{"d_mlp": 2304, "vocab_size": 11684, "norm_eps": 1e-07, "rope_fraction": 1.0, "extras": ["local attention windows", "capped logits"], "beta2": 0.98, "weight_decay": 0.17, "doc_mask": true}
Each number is 128 + 32 x the weight over the matrix's rms, rounded and kept within 0 to 255. Layers, rows and columns count from 0.

# layer 6 MLP down (transposed), 2304x576, rms 0.0474, rows 997-1065, columns 192-239
[[130 132  88 130 149  90 129 151 143  95 113 122 136 149 183 111  87 182 165 141 130 128 219 122 124 115 118 179 170  89 157  73 162 132  78 126  78 100 135 165 118  96 120 187 118 117  91  89]
 [ 98 125 138 177 148  83 158 120 136  87 148 127 142 134  92 144 194 206 135 131 154  95 140 124  97 166 112 116 129 139  60 144  77  76 165 192 125  77 128 130 151 118 166 122 119 115 189 122]
 [149 157 158 104 126  81 125 104 103 255 144 147 115 125  95 128 103  87 140 147 113 128 118 137 165 157  97 125 103 159  82 139 115 138 105 134 170 124 139 101  58 140 166 153 169  85 121  62]
 [152 146 136 122 160  96 109 139 119 121 110 126 126 124 228  81 102 116  82 106 127 147 120  88 120  76 121 117 106 114 106 116 130 128 147 116 122 131 179 122 134 133 160 156 147 158 109 145]
 [106  71 130 185 135 153 133 128 138 223 116 127 130 130 145 123 168  76 163  91 105 133 210  70 102  98 120 150 134  87 159  93  99 131 133  82 116 106 117 126 102 130  87 156  94 156 128 138]
 [154  58 166 127 144 140  87 126 146  40 133 180 127 134 119 148 131 177 132 117 167 177 100 151  63 145  92 133 167 138 154 159  79 135 153 114 120  98  68 129 136 139 110 139 120 168 133 119]
 [201 115  99  98 130 117 139  96 102 212  58 169 117 121  88 163 130  90  95 120  81 128  41 121  75 117 165 133  68  13 121 128 169 119 122 159 150 155 120 123 147 134 113 135 131 143 153 124]
 [116 138 114 132 125  67 107 156 133  96 143 229 163 119 155 128  90  97 163 137 144 114 135  88 113 138  90 129  45 118 141 158  99 129 105 170 131 123 136 121 158 154 141 139 102 117 116 174]
 [141 151 149  97  76 107 158 122 157 231  79 139  43 118  93 128  78  85 100 127 106 167 164  97 182 102 155 160 139 152  77 147 143 132  87 147 167 120 148 142  94 128 154 125 164 121 177 145]
 [127 125 136  71 111 168  97 135 156 247 135  97 108 143 121 139 141 174 120 140 152 136 144 154 129 192 147  73 116 101 123 125 144 125  67 118  97  87 135 110  53 105 149 122 120 178 170 143]
 [ 96 188 192 151  52  70 150 118 109 150 117  93  87 120 111 164 163 247  90 120 166 133 141 137 161  94 163 115  99 107 122 188 177 150 132 138 115 169 172 153 123 146  87 131 150 139 149  92]
 [100 171 162  27  88 187 127 148 120  74 169 122 161 145 109 141  66 109 142 131  97 130 100 122 151 116  93 128 114  88 148 136 131 160  85  51  97 145  85  93 128 152 101 129 184 130 115 137]
 [104 105  83  65 169  62 185 132 139 237 135 124 134  45  95 131 151 143 149  83 105 148 131  91 115 152  72 133 158 109  96 120 150  50  76 103 112 106 104  63 146 104  68 135 145 129 152 167]
 [ 97 137 165 159 168 117 157 161 120 213 128 137 126 123 106 135  37 133 190  94 138 131 104 145  89 156 137  54 132  71 115  89 112 147 108 176  99 168 114 143 125  74 154 136 160 163 103 148]
 [133  61 140 122 157 104 107 158 113 175 211 138 153 133 181 209 167 108 109 158 148 120 182  48 124 143 136 175 117  94  81  97 129  88 143 125 113 101  69 195  93  64 130  87  64 134 139 163]
 [110  93 131 131 136  85 117 153  93 194 122 124  95  66 114 139 153 138  69 174 178 175  90 128  97 103 117 129 128 145 180 146 106 131 127 172 107  87 213 109 181 152  69  87 115 115  81 134]
 [159 126 108 137 138  66  94  78  43 154 207 133 134 168 115 172 104 117 153  67 128 165  92 141 135 122 172 132 146 132 153 168 125 174 141 121 165 106 116 177 109 115 147 167 144 216 162 187]
 [ 94 105 151 193 203 149 146 136 136 183 111 138 100 144  96 186 108 106 137 168 111  96  83 132 142 137  91 154  97 160 127  83 108 109 116 144 124 129 153 131 121 100 135 141 123 106 181 155]
 [124  78 141 138 140 116  98 176 143 116 103 119 195  87  88 190 125 118 175  65 177 141 142  86  67 128 146 114 181   2  83 151 133 139 128 142 116  85 109 128 164  98 156  97 122 137 102 145]
 [133 122 135 126 155 119 148 149 145 196 174 135 151 138 137 121  98 117 116  83  91 162 117 116 121 150 143 157 125  98 103 105 134 139 106 108 137 148 155 133  96  96 101 150 144 180  79 185]
 [ 94  80  86 204 123  81 126 126 128 155 112 109 178 129 137 160 140 145 152  95  81 157  41 154 123 140 137 133 133 125  94  75 180 116 167 134 145 143 231 146 161 133  94  88 129 136 110 100]
 [113 130 156 120 247 153  98 125 136 236 113 114 126  97 147 102 151 170 126 107 128 128 100 115 129  90 139 112 100 134  73 114 142 198 157 119 126 124 103 121 121 132 186 113 185 114 145 128]
 [156 177 117  60 131 124  97  90  90 196 187  99 154 163  68  89  89  21  69 172 185 151 112  95 166 136 167 108 148  96 109 118 129 120 115 107 108 178 172 112 124  90 107 125  86 126 136 115]
 [186  98  92 152 106 113 125 165  66 127 121  97 108 128 148 188 114 114 111 153 112 139 109 106 142 136 192  93 114 141 112 117 112 168 185  92 114 102 158 195  88 102 126 142 108  95 168 142]
 [117 132 122 103 167 131 115 113 174 254 145 142 100 101 144 143 104  30 105 114 163 119 151 115 151 104 148 116 140 203  91 164  77 166  93  94 131 144 140 101 127 102  80 107  92 145  66 150]
 [154 116 122 101  90 184 108 156 125 189 163 146  35 144 108 163 167 147  98 158 155 111 153 127 178 137 132  98 141 115 103 139  94  86 120 153 120 117 170  97 179 161  80 117 124 109 149  63]
 [183 141  88  87 174  98  93 120 147  72 142 103 129  93 123 115 126 149 187 178 144 152 156 160 143 116 111  85 114 162 124  89 152 103 140  82  92 103  91 114 145 139 128 196  53 188 156 105]
 [182 134 122 193 112 126 116 120 183 234 153 135 163  77 140  84 107  51 132 129 166 116  77  70  52  97 179  92 125 112 109 137 167  84  90 124 128 106  87 118 150 165 110 164 151  96 102 139]
 [101 120 144 182 137  97  77 120 134 102 121 165 165 158  97 158 141  78 130  90 186  66 136 107  94 141 150 125 132  99  63 156 114 152 105 103 159  92 110 114  66 140 139 174 164 182  68  70]
 [200  93 104 161 113 116 115 101 124 184 114 164 109 131 117 104 160  95 133 126 136  89 164 105 107 111 163 189  87 156 113 107 131 138  82 153 158 136 107 111 113 111  92 123 121 128 147  97]
 [116 132 139 139 138 107 151  97  69 202 165 134 161 115 149  89 162 144  91 112 128 191 118 153 162 109 139 130 146 156 119  91 112 113 101 132  96 109 171 115  90  75 129  98 138 107 150 102]
 [132 139 151 102  94  73  91 104 118  84 144  79 104 176 137 127 124 161  83 127 149 184 140 154 184  99 144 144 127 110  89 162  56 101 247  55 130 150 139 135 117 104 150  88 171 130 119 135]
 [144 115 132 111 157 136 142 177 104 254  77 104  70 124 102  89 109  15 138 110 124  96 139  87 158 120 158 150 120  66 113  88 131 133 120  72 117  94 116 143 106 140 115 126 158  96 143 175]
 [ 96 157 131 224 106 140 144 152 130 254 146 123  73 169 109 152 106  77  80 164 109 148 111 143 148 107 167 124 112 126 138 181 106 148 159 174 146 127 158  92  63 168 138 113 108 112 143 188]
 [100 139  82 116 191 103 164 153 103 180 114 110 143 165 117 184 130 122 123 175  80 102 181 137 115 165  45 145 160 122 120 158 136  99 163 169 109 174  76 120 144 122 166 134 151  87 161 124]
 [125 132 107 133  76 106 107 122 142 208  96 106 106  61 107 160 110 173 148 145  97 127 149 147  87  93 163  99 124 125 130 142 111 136  93 139 139 100 137 132  72  77 121 122 115 157 128 125]
 [152 111  90 147 141 172 153  45  99 157 114 149  64 121 105 136  76  50 112 160  99 120 142  90  91 107  97 144 163 145 139 134 135 126 150 125 175 148 164 142 134  76 106 147  97 120 140  85]
 [169 134 111 137 141  72 126  99 133 179 121 147 164 154 189 135 136 151 116 103 147 118 100 113 117 143 108 175 109 146  91 130 113  96 151  91 128 145 120 103  69 153  98  79  88 159  50 147]
 [140 171  73 117 119  89  97  88 115 140 136 113 125 118 157 176  98 145 129 134 147 178 139  97  63 177 148 109 121 180  81 132 174 169  84 203 115 156 155 159 174  85 151  70 131 109 145  95]
 [123 193  86 180  94 102 104  77 113 237 117 103 142  71 177 181  63  19 172 173 113 166  89 135 138 139 116  98 105  68 136 176 153 125 117 106 144 120 158 142 136 181 108 125 180 102 140 117]
 [122 140 161 110  84 142 146 110 168 115 202 111 208 166 216  78 155  91 101 119 101 106 205  85 115 208 128 166 190 150  78 120 185 131 110  59  89 166 109 158  78  93 134  92 141 214 141 147]
 [117  68 117 125 178  95  88 163 115  80 110 128  98  74 153  96 156 101  63 125 124 125 153 114 176 139 133 156 126  91 114 109 106 170  94 115 127 118 123 126 130 122 156 126 110  53 109 171]
 [ 92 150  66 126 125 138 160 150 152   9 180 104 143 138  72 112 140 115 104 126 154 130 174 118  97 180 104 174 109 137 136 151 139 144 125 107 136 200  99  97  94 109 147 145 139 168 114 141]
 [102 105 176 135  81 156 116  87 161 197 130  95 108 139 141 147 115 194 164 157 123 175 108 122 128 133 138 103 115 114 156 140 120  95 152 112 106 132 128 130  49 121 156  78 146 145 103 128]
 [139 153 163  92 141 174  99 135 132 190 102 123 116 138 111 119 103  99 184 106  92 137 106 148 158 161 155 120  92 207 120 131 138 112 141 222 100 173 157 120  85 173 107  94 116  98 111 126]
 [164 144 121 174 120 134 131 116 102 244 136 126  85 134 142  66 152  32 189 131 111 141 115  68 140 158 146 137 153  84 188 131 129 124 102 116 150 153 181 118  75 149 144 144 173 162  83 159]
 [ 94 114 162 106 164 154 125 122 146 193 121 160 173 158 174  73  72  31 118  86 162  75 160 115  87  63 127 111  61 142 145  84 171  99 105 123 130 122 152 107 160 111 129 149  95 103 121 120]
 [110 102  87  95 169 102 129 115 143 139 151 171 133 101 126 161 143 141  96 145 138 104 251  88 101 121 180 109 177 132 106 100 175 137 185 143 142 115 115 128 120  86 153  86 111 121 145 137]
 [161 109 110 113  80 164 146 121  65 120 117 112 152 117 148 131 125  65  87 117 160 121 101 143 133 119 116 107  77 188 158  89 126 182 150  84 171 111 172 155 142 165 162  77  95 146  99  74]
 [ 97 143 126 113 106 144 116 185 132  90 104 105 115  87 122 148 148 135  94 112 156 138 101 133  91 190 132 118 121  70 127 119 129 110  84 122 106 129 105 103 147 137 148 135  83 186 146  92]
 [130 100 175  55 103 146 120 176 168 134  81 133 115 138 148 135  83 136  60 141 113 109 174 164 131 168 133 107 111  87 134 131  93 100 142 154 150 164 138 147 104 108 177 106 134 106 173 181]
 [ 96 148 137 100 163 110 101 104 122   0 164 132 174 133 120 108 125 218 164 108 141 153 110 172 147 112 123  72 127 113 125 132 188 105  86  56  46 144 180 114 142 147 125  82 118 135 116 159]
 [119 153 140 140 149 135 103 107 120 204  93 115 116 160 179 144 176  89 150 145 121 207 171 110 124 142 114 141 116 146 146 141 120 106 164 194 137 157 147  84 188 107 132 124 149 151 137 112]
 [120 125 170 123 153 107 140  78 103 186 108  70  67 156 156 109 195 125 112 125 161 122 164 164  75 132  64  94 134 135 120 182 136 138  91 103 124 215 139 145 141 116 185 105 151 138 139 129]
 [ 90 114 195 190 174  88 145 114 180 194 164 162 192 180  82 148 101 116 107 130  84 113 174 100 178 160 133 104  67 212 121 108 140  68 164 100 131 138 112 103 137 133 128 154 135 138 127 115]
 [167 102 156 125 107 108 152 167  72 145 126 178 104 118 100 148 130 161 142  75 116 110  62  92 160 152 168 136  79 143  76 134  98 134 141 110 121 128 116 144 205 105 142 162 136 153 161 162]
 [167 128 156 103 113 138 133 131 104 166 137 119 146 139 119 149 124  46 158 141 182 121 113 134  94 149 128 118 148 154 111 111  94 126  85 137  57  78 103 152  60 140  92 144  98 118 146 153]
 [ 86 164 161 108 174 129 175 110 129 255 111  80 113 158 134 146 144  75 142  70  94  78  94 127  89 100 137 132 153 162 119 128 181  67 151 125 124 110 161 131  97 118  98  87 112 143  81  77]
 [119 143 118 127 126 138 162  84 100 153  99 109 148 139 179 140 161 163 116 154  92 132 125  80 177 130 140 143  75 146  95 111 156 126 141 106 184  83 183 107 170 132 158 113 131 130 138 103]
 [106 149  95 158 116 161 129 142 124   4 172 160 150 148 120  94 124 148 105  72 132 129 122 123 126 124 180 124 118 198  78 115 162 153 118 121 165 133  61 152 120 103 116  90 101 112  77  83]
 [ 95 132 217  96  99 106 117 173  73  45 124 156 115 137 135  87 213 160 136 126 133  90 133 168 159  99 129 188  91  74 116 100 161 160 117 132 116 129 190 124 143 162 134 199 153 112 143 126]
 [142 161 143  57 116 169 108  97 134 255 173  89 120 143 130 134 103 127 135 126 139 111 113 149 198 136  99 124 105 142 126 138 112 147 106 176 126 139 177 112 147 151 120  84 147 130 165 131]
 [120 131 116 135 105 137 144 138 167 195 116 131 158  91 136 142 113  75 108  79 113 131 129 141  75  99 106 100 129 117 142 125 113 119 132 174 132  77  90 153 155 160 131 135 136 145  36 170]
 [ 93 152 119 174 144 141 116 154 174 135 192 102 158 138 137 141 145 151 101  34 149 158 217  97  79 197 124 134 102  73 118 125 141 192 143 121  83 131 157  95 130 118  83  95  62 151 133 174]
 [134 150 112 128 119 121 123 133 111 255 131 114 105 105 146 123 116   0 135 137 107 126 130  94 154  81 155 109 126 118 116 124 129 131 136 104 144 101 134 172  39 112 127 131 127  96 146 110]
 [129 167 109 134 123 149 111 108 139 235 143 169 110 181 112  67  84   8 122 100 133 101 108 165 164 129 141 146 111 190 142  89  79  93 150 132 165 141 154  91  82 125 144 105 140 112 153  69]
 [115 104 138  73 115 154  79 160 118 216 120 149 108 115 115 142 128 137 144 108 108 146 173 154  82 140 167 168 176 168 129  69 109 129 169 167 106 127 120 127 111 135 141 138 163  85 119 158]
 [130  89 104 124 155 145 188 127 124 201  97 110  88 116 131 115 184 103  70 161  93 175 172  92  97 148 104 125 123 166 138 111 172 113 198 180 132 161 125 154  86  96 131 135 151 111 128 138]
 [108 107 121 126 121 160  77 141  93 136 145 104 105 110 141 101 144 104  97 165 103 137 141 113 119  94 117 125 146 111 151 192 114 128 134 132 134  41 168 128 127 162 126 103 143 106 115 217]]
# layer 6 MLP up, 2304x576, rms 0.0496, rows 998-1066, columns 192-239
[[176 145 136 121  87 105 202 152 120 162 149  71 112  75 163  76 120 116  91 142 135  97 169 128 182 140 152 186 102 102 140 108 120  82  80 107 135 106 131 121 150  74 124 119 151 117 178 206]
 [112 173 102 191 101 145 120 102 138 148 150 151 179 130  95  94 179 121  92 120 155 146 159 173 129 136 159 137 132 153 157 111 187 112  98 135 102 134 105 148 118 169 148 105 121 134 125 191]
 [138  92 143 117 127 181 119 169 144  77 136 133 125 159 102 164  71 116  62 129 109 200 160 209 189 135 110 134  94  89  94 125  84  87 108 126 140 109 179 113 158 160 110  66 204 133  80 150]
 [ 77 170 125 122  88 156 115 136  92 125 107 131 167 111 164 131  98 125 131 145 140 140 138 157 127 146 100 105 129 133 154 185 159 106 105 111 129 102 170 157 132 153 162  92  97 146 151 117]
 [100 191  55 131 119  93 159  90 117 104 142  58 144  97 134 103 152 119 112 119  92  76 142 147 149 123 157 115 109 132 122  81 121  99 118  90 168 128 176 131 136 152 171 132 129 151 137 151]
 [177 152 150 100  94 127 148 123 126 125 103 127 130  98 113 152 138 171 118 116  91 101  96 141 133 193 148 130 107 135  84  98 198 132 170  90 175 128 149  78 187  58 154 137 130 125 166 101]
 [166 141 130 119 168 132 169  89 112 115 127 151 161 166 127 177 146 120 153 122 186 117  91 160 211 208 160 137 107 188  95  35 127 120 155 111 114 111 100 105 152 195 161 175 150 116  83 134]
 [178  60  95 128 114 108 158 142 115 117 173 117 102 155 110  87 135 137 155  94  86 142 112 147 147 125 182 194 141 162 157 139 123 104 140 114 149 162 165 145 146 125 143 138 157 127 159 153]
 [142 134 125  90 136 141 101  86 132 128 127  99  50  59 145 160 120 151 138 165 137 170 176 177 113 157 116 129 104 122 122 118 179  55  95 108 137 129 118 124 123 109 126  97 132  75  98  75]
 [125 142 144 155  90 195 184 103  78 108 173 130 113 171 154 203 150 144 136  97 111 172  58 132 186 176 196 107 131 140 142  81 161 149 175 158 140 151 169 138 175  99  80 133 125 145 117  72]
 [168 107 195 135  79 129 164 106  78 110 165 110 159 135 190 118 110 138 110 181 142  96  68 146 187 166 159 179 157 136 140 132 164 117 140 146 118 143 133 122 166 133 152 142 115 171 139 122]
 [ 69 125  65 125 126 157 164 184 147 128 114 157 116  85 117 105 111 154 109 171  89 115 132 158 135 111  97  89  92 105 150 169 139 104 111  35 125 143 182 184 123 180  92 112 106  97 130 121]
 [130 183  88 153 140 151 164 130  89 121 129  54 155 116 176 144 116 154 139 141 151 111  90 171  87 180  83 187 181 128 118  85  98 128 145 108 177 104 100 178 153 143 165 122 151 193 151  86]
 [153 141 139 131 199 131 125 131 100 116  91 211 125  86 166 195 143 120 108 131 168  94 152 138 208 143 192 134  62  77  83 144 125  81 191  16 134 178 132 191 149 123 116  80  73 140 168 114]
 [121 120 170 155 155 135 107 169 112  56 110 144 102 131 148 159 148 207 113 149 136 169 133 144 140 156 149 104 142 105  93  95 104  97 101 126 136 102  98 126 146  90 138 103  97  96 127  93]
 [167 183 138  80  93  86 126 181 105 135 157 110 105 151 103 175  65 122 113 112  94 135 123 159 166 136 137 132 119 105  93 153 135  90 152 140 167 153 131  96 138 120  86  81 117 136 134 206]
 [135 200 140 148 134 130 136 149 105 127 136 153 116 119 110  85 127 159 114 136  91 129 142 129 148 107 146 125 131 170 100 127  80  90 109 206 106 117 145 144 142 104 159 120 148  69 144 116]
 [122 129  43 161 177 153 146 146 119  88  99 138  99 142  79 160 114 167  92  75 137 125 124 117 131 169 102 120 141 128 120 170 124 115 125 129 111 123 181 143 145 154  93  96 121  58 187 109]
 [114 135 138 155  75  97 122 172  86 127  94 110 143  76 149 142 109 131 137 137  95 140 103 132 118 157 103 172 122 171 138 142 137 109 104 168 178  91 133 185 159 114 172 158 170 101 112 173]
 [120 154 103 156 132 129 141 195 132 128  47  91 100 139 142 197 121 119  77 155 128 175 163 170 148 181 121 120 132 129 116  78 195  49 110  86 102  68 126 137 180 136 105 140 103 166 109 147]
 [160 115 154 203 137  49 107 132 138 154 102 130 173  99 165 156 174 103 139 135 143 145 124 150 109 139  96 160 162 145 116 148 152 130 147 155 181 141 107 132 133 115 176 128 128 113  99 116]
 [128 133 149  89 110  99 145 136 108 107 157 116 105 158 130 100 131 188 146 125 123 179 167 154 138 145 155  56 107  79 185 129 129 142 135 157 140 145 111 107 158 119  57 126 113  99 112 116]
 [114 135 175 109 153  87 148 143 180  99 132 147  80  79 124 199 143 131 137  90 112 180 107 135 164  92  87 118 164 185 111  66 165 115  91 170 158 136 174 144 148 112 150 149 103 105 143 156]
 [103 144 152  78 125 109 189 117 152 149 163 115  99  98 138 118 157 106 104  65 100 153 124 167 166 148 119 142 145  86 116 115 157 105 129 113 142 116 230 161 138 101 103 140 175  87 171 149]
 [ 96 122 128 102 162  65 104  44 145 106 128 127  87 185  93 123 141 147 118 192 156 174 101 155 147 144  79 132 160 118 170 181 117  84 122 143 144 147 138 124 145 133  86 111 107 151 140 109]
 [122 119 146 150  82 128 148 132 125 129 152 136 142 134 119 155 183 125 133 143 143  97 141 124 124 157 129  76 193  97  84  79 136 138 139  69 136 159 133 135 167 141 148 201 114 174 145  74]
 [125 125  70 150 159 143 104 157 190 152 142 112 194 146 138 124 140 131 131 117 175 130  93 171 142 141 117 108 135 135 105 167 160 134  87  94 156 143 108 134 158 118 101 122 144 122 124 134]
 [129 110 160 106 134  54 116 119 147 126 123 144 138 108 152  98 136 164  71 136 107 203 175 132 122 155 128 131  83 110 112 160 109 130 172 101 115 105 125 135 149  94  58 138  57 150  92 106]
 [143 148 173  92  68 119 108  89 101 129 117 159 155 160 120 121 187 124 125 115 179  97 155 145  84  87 202 151 109 111  79 152 163 106 161 104 169 124 146 120 119  75 169  81  81  88  99 119]
 [ 75 140 149 191 184  89 139 100 121 126 101 117 116 148 115 104 133  96 122 171 181 155 150 195 160 119 100 122 144 111  67 206 110 117 148  89 144 145 121 139 130 143  81 207 104 101 187 151]
 [108 123 120  99 100 152 149 128 147  98 133  89 153 101  72 136 154 141  51 164  95 114 153 114  99 122 107 140  26 122 159 145  93  94 131 142 189  89 121  84 152  77 164 132 117 128  90 101]
 [113 153 105  83 114 143 134 180 106  98 128  81 129 123 150  86 129 116  53 146 111 116 140 139 149 128 143 122 139  86 143 150 131  85 110 124 121 130 122 125 152 188 117 157 212 118 144 132]
 [134 149 106 140  89 130 141 121 103 104 153 132 117 129 107 112 188 158 108  82  91 148 109 172 109 119  93 159 118 106 164 148 110 114 116 120 147 101 112 141 164 100  91 177  83 148 132  97]
 [162 143  96 125 161  70 111 121 153 125 191 126  93 179 119 145 212 117 156  91 108 158 177 135 107 148 141  92  93 161 136 105 135 103 144 103 124 120 163 129 144 140 175 144  67 116  85 142]
 [201  98 126 143 141 127 143 111 122 127 176 135 109 119 101 123 125 149 162 137 121 157  98 127  91 102 118 153 117 168 173 114  64 144 107 155 132 123  91 151 162 170 129 144 146 169 114 115]
 [161 154 100  94 146 180 152 158 159 123 134 138 171  85 167  73 181 119 145 104 105 114 106 166  96 167 104 120 166 166 124 122 108  70 165 128 156 133 125 136 162  67 116 156 178 104 143 138]
 [ 60 160 143 161 114 156 148 141 159 120 149 130 155 100 140 118 130 149 125 144 157 106 107 158 126 137  79  97 116 117 160 145 179 120 103 150 141 163 160 135 114 196 153 138  93  93 159 133]
 [ 94 132  84 142 115  76 190 103 103  80 126 159 151  83 189 107 141 182 129  65  84  88 153 182 137 161 121  86 131 105 151 144 105 106 134 105 117 186  82  98 160 113 168 151 142 115 118 184]
 [147  79 120  64 138 127 120 155  91 104 190 142 112 164 127 108 103 128 144 187 146 104 146 130 121 144 114  99 111 174  74 126 120 134 135 160 146 126 107 111 148 110 108 100 154 128 140 122]
 [108 167 144 175 102 108 134 151 113 126 154 125  55  91 133 125 170 151 128  59 151 141 159 117 119 154  72 186 155 111 105 104 134 134 209  96 116  67 180  71 152 116 128 146 137  80 149 177]
 [140 202 167  75 136 138 167 166 144  77  98 122  57 133  13 153  98 141  99 137 130 142 103 133 122 170  96 128 144 141 193 170  86  83 136 135 130 155  71 158 176 129  65 155 198 114 113 103]
 [123  82 181 106 160  92 107  73  51 130 166 193 127 110  94 115 134 138 145 151 143 154  76 130 147 156 132 129  94 165 125 104 107 130  84 113 126 111  93 149 164 100 127  86  99 141 133 108]
 [175 147 162 149 119 147 111 102 125 140 130 144 131 148 101 132 114 145 124 114 131 111 106 165  98  90 144 149 118 127 167 153 101 127 114 118 130 121 103 124 124 163  91 163 134  92 109 144]
 [128 141 109  96 116 112  89  88  93 121 149  81 140 141 167  92 128 140 103  54  93 147  79 126 168 129 124 138 120 139 160 162 154  87 144 147 135 166 167  84 141  87  61 154 109 136 142 175]
 [162 185 130 153  82 111 125 163 131 137 110 109  91 131 137 149 147 119 139 144 135 193 157 107 157 180  92 111 152 148 117 108 116 127 179 117  95 131 118 129 145 150  79 131 154  97 109 123]
 [ 80 172 169 160 180 137 134  90 125 119  57 158 171  84 175 123  61 123 154 118 146 146 148 146 113 140 172 164  55 111 139  71 131  79  84 153 187 199 114  79 137 126 116 116 136  61 165 123]
 [127  93 112 120 116 179 118  88  89  67 135 116 165  98 132 167 129 160 136 147 114  77 132 109  88 109 151  65  78 132 104 151 164  87 156 135 178 153  95 144 145 114 162  84 119  95 174 113]
 [ 82 167 114 123  71 164 161 138 159 109 107  83 127 128 170 170 126  97  75 139 137 172 136 148 132 155 151 128 157 114 110 109 167  97 165 115 138  79 145 142 135  62 136 163  55 164 173 110]
 [157 204 140 128 123 175 161 110 129 115 108 154 159 120 102 103 145 122 131 136 132  97 125 130 132 165 110 139 108 181 130  95 182  48 132  96 139 123 183 153 129  87 185 144 103 131 143 142]
 [ 93  98 156 179 120 163 141 137 155  98 111 116 157 112 105 109  71 224  97 157 122 154 109 159  68 178 118 168 114 137 112 132 101  95  95 178 214  90 141 126 124 108 156 116 134  87 173 172]
 [ 74 172 128  89 128 164 128  83 127  98  65 154 121 193  96 179 122 167 101  91  18 130 153 187 127 164  94 115  77 212 124 177 134 105 128  94  93 108 150 112 113 100  79 113 184 107 134  91]
 [151  95  91 129  40 124  90 105 136 151 100 111 129  83 163 190 154 141 124 119 137 143 113 133 118 106 111 178  83 124 124 103 139 129 110 149 175 167 147 157 127 156  91  48  65 122 101 148]
 [162 159 119 198 129  41 182  86 116 129 155 115  96 120 101  86 132 130 114 152 147 166 163 124  86 137  51  83 162 122 131  93 117 110  76 100 133 188 143 128 129 150 142 122 155  64 177 106]
 [162 138 111  88 144 114 164 137 112 122  82 141 131  94 175 107 183 156  63 155  88  99 150 121 170 164 125  83 122 175 205  93 148 160 160 142 100 136  82 128 151 100 183  94 128 164  66 107]
 [170  74 149 152 162 123 163  62  82 143 158 115  92  75  90 134 122 147 116 133 143 113 123 133 102 171 107 159 108 111 137 104  94  46 118 166 117  96 151 132 141 141 110 146 112 124 128 153]
 [148 151  99 109  94 161 144 127  85 145 139 124  95 109 115 156  84 131 151 171 119 128 109 156 136 101 147 127 155 152 108 193 117 123 170 147 112 114 113 184 125 129 140 159 154  98 147 148]
 [117 135  98 119 126 138 129 208  88 135 127 144 108 135 125 127 164 140 124 195 116 124 105 114 168 133 177 150 125 153 123  97 139 103 185 154 164 129  60 116 148 122 118 120 163  95 125 134]
 [134 168 134 140 106 153 159 122  91 129 127 108 111 113 126 148 126 166 131 168 119 158  78 119 131 133  89 106 122 122 118  80 109 120 153 147 118 101 162 149 146 119 126  83 159 137 113 118]
 [185 162 142 176 142 160 149 155 109  68 140 154 159  84  67 179  95 117  72 116  91 133 129 129 105 129 145 101 142 101 156 154 124 107 154 138  63 173 140 122 157 152 107 128  80 151 132  78]
 [136 148 142 195 146 146 143  80  88 113 119 154 168 140  80 128 132 117 129 155  60 104 164 130 144 182  91 141  93 111 110 115 103  82 109 180 150 157 152 151 151 139 148  43 143 103  86  94]
 [154  91 148 166  52 144  89 102 126 127 108  77 181  79 131 211 135 167  88 116 139 150 112 177 114 141 151 116  73  92 200 146  90  99 105 138 176 153 144 167 138 162 203 123 120 163 114 127]
 [127  76 117 107  93 152 147 119 115 103 156 160 121 143  86 144 199 135 134 119  78 150 155 121 146 139 124 103 116 181 143  74 116 119 127 142 165  78 143 142 120 112 149 137 132  85 149 159]
 [180 135 165 145 111 140 130 115 104 115 121  86 100 134 130 148 131 234 140 105 136 122  96 161 138 114  52  73 103 153 150 125 126 143 129 158 143 141 145 164 170 198  59  99 143  92 126 119]
 [138 138 122 126 119 108 145 120 137 173 122 130 109  90 138 153 137 103 147 119 113 123 137 141 140 178 113 161 172 141 144 100 152 101 152 162 153 117 185 136 107 148 161 160 160  60 125  82]
 [ 99  93 109  75 158 162 192 112 134 120 127 108 105 168 137 136 153 118 122 127  62 143  88 162 101 123 166 195 118 144 114 138 114 128 145 166 163 124 131 135 156  78 143 133 110  60 212 113]
 [153 121 110 155 159 171 157 118 132 121 138 147 154 107 163 158 175 150 159  95 115 148 108 135 133  89 125 140  94 123 146 125 114 126 149  82 167 125  74 138 119 145 116 189  77 155 135 140]
 [ 90 121 117 167 121 140 151 130  56 130 114 150 115 129 145 136 188 148 163 119 180 120 117 109 126 139 130 100  89 148 167 135 117 127 155 119 149 174 111 127 127 154 137 146 109 181 122 161]
 [ 84 131 113 114 162 152  95 134 147  93 133 178  59 135 136 141 163 151 157 130 171 134 141 126 173 133 145  88  89 132 198 136 146 120  85 101 131 123 101 118 157 130 102 113  77 111 155 196]
 [ 93 139 121  73 142 111 149 133 147  83 151 109 136  42 172 118 140 137  71  82 164 112 104 131 158 152 149 120 155  93 139 157 128 132  88 109 125 193 138 156 157 153 146  98 144 163 148 162]]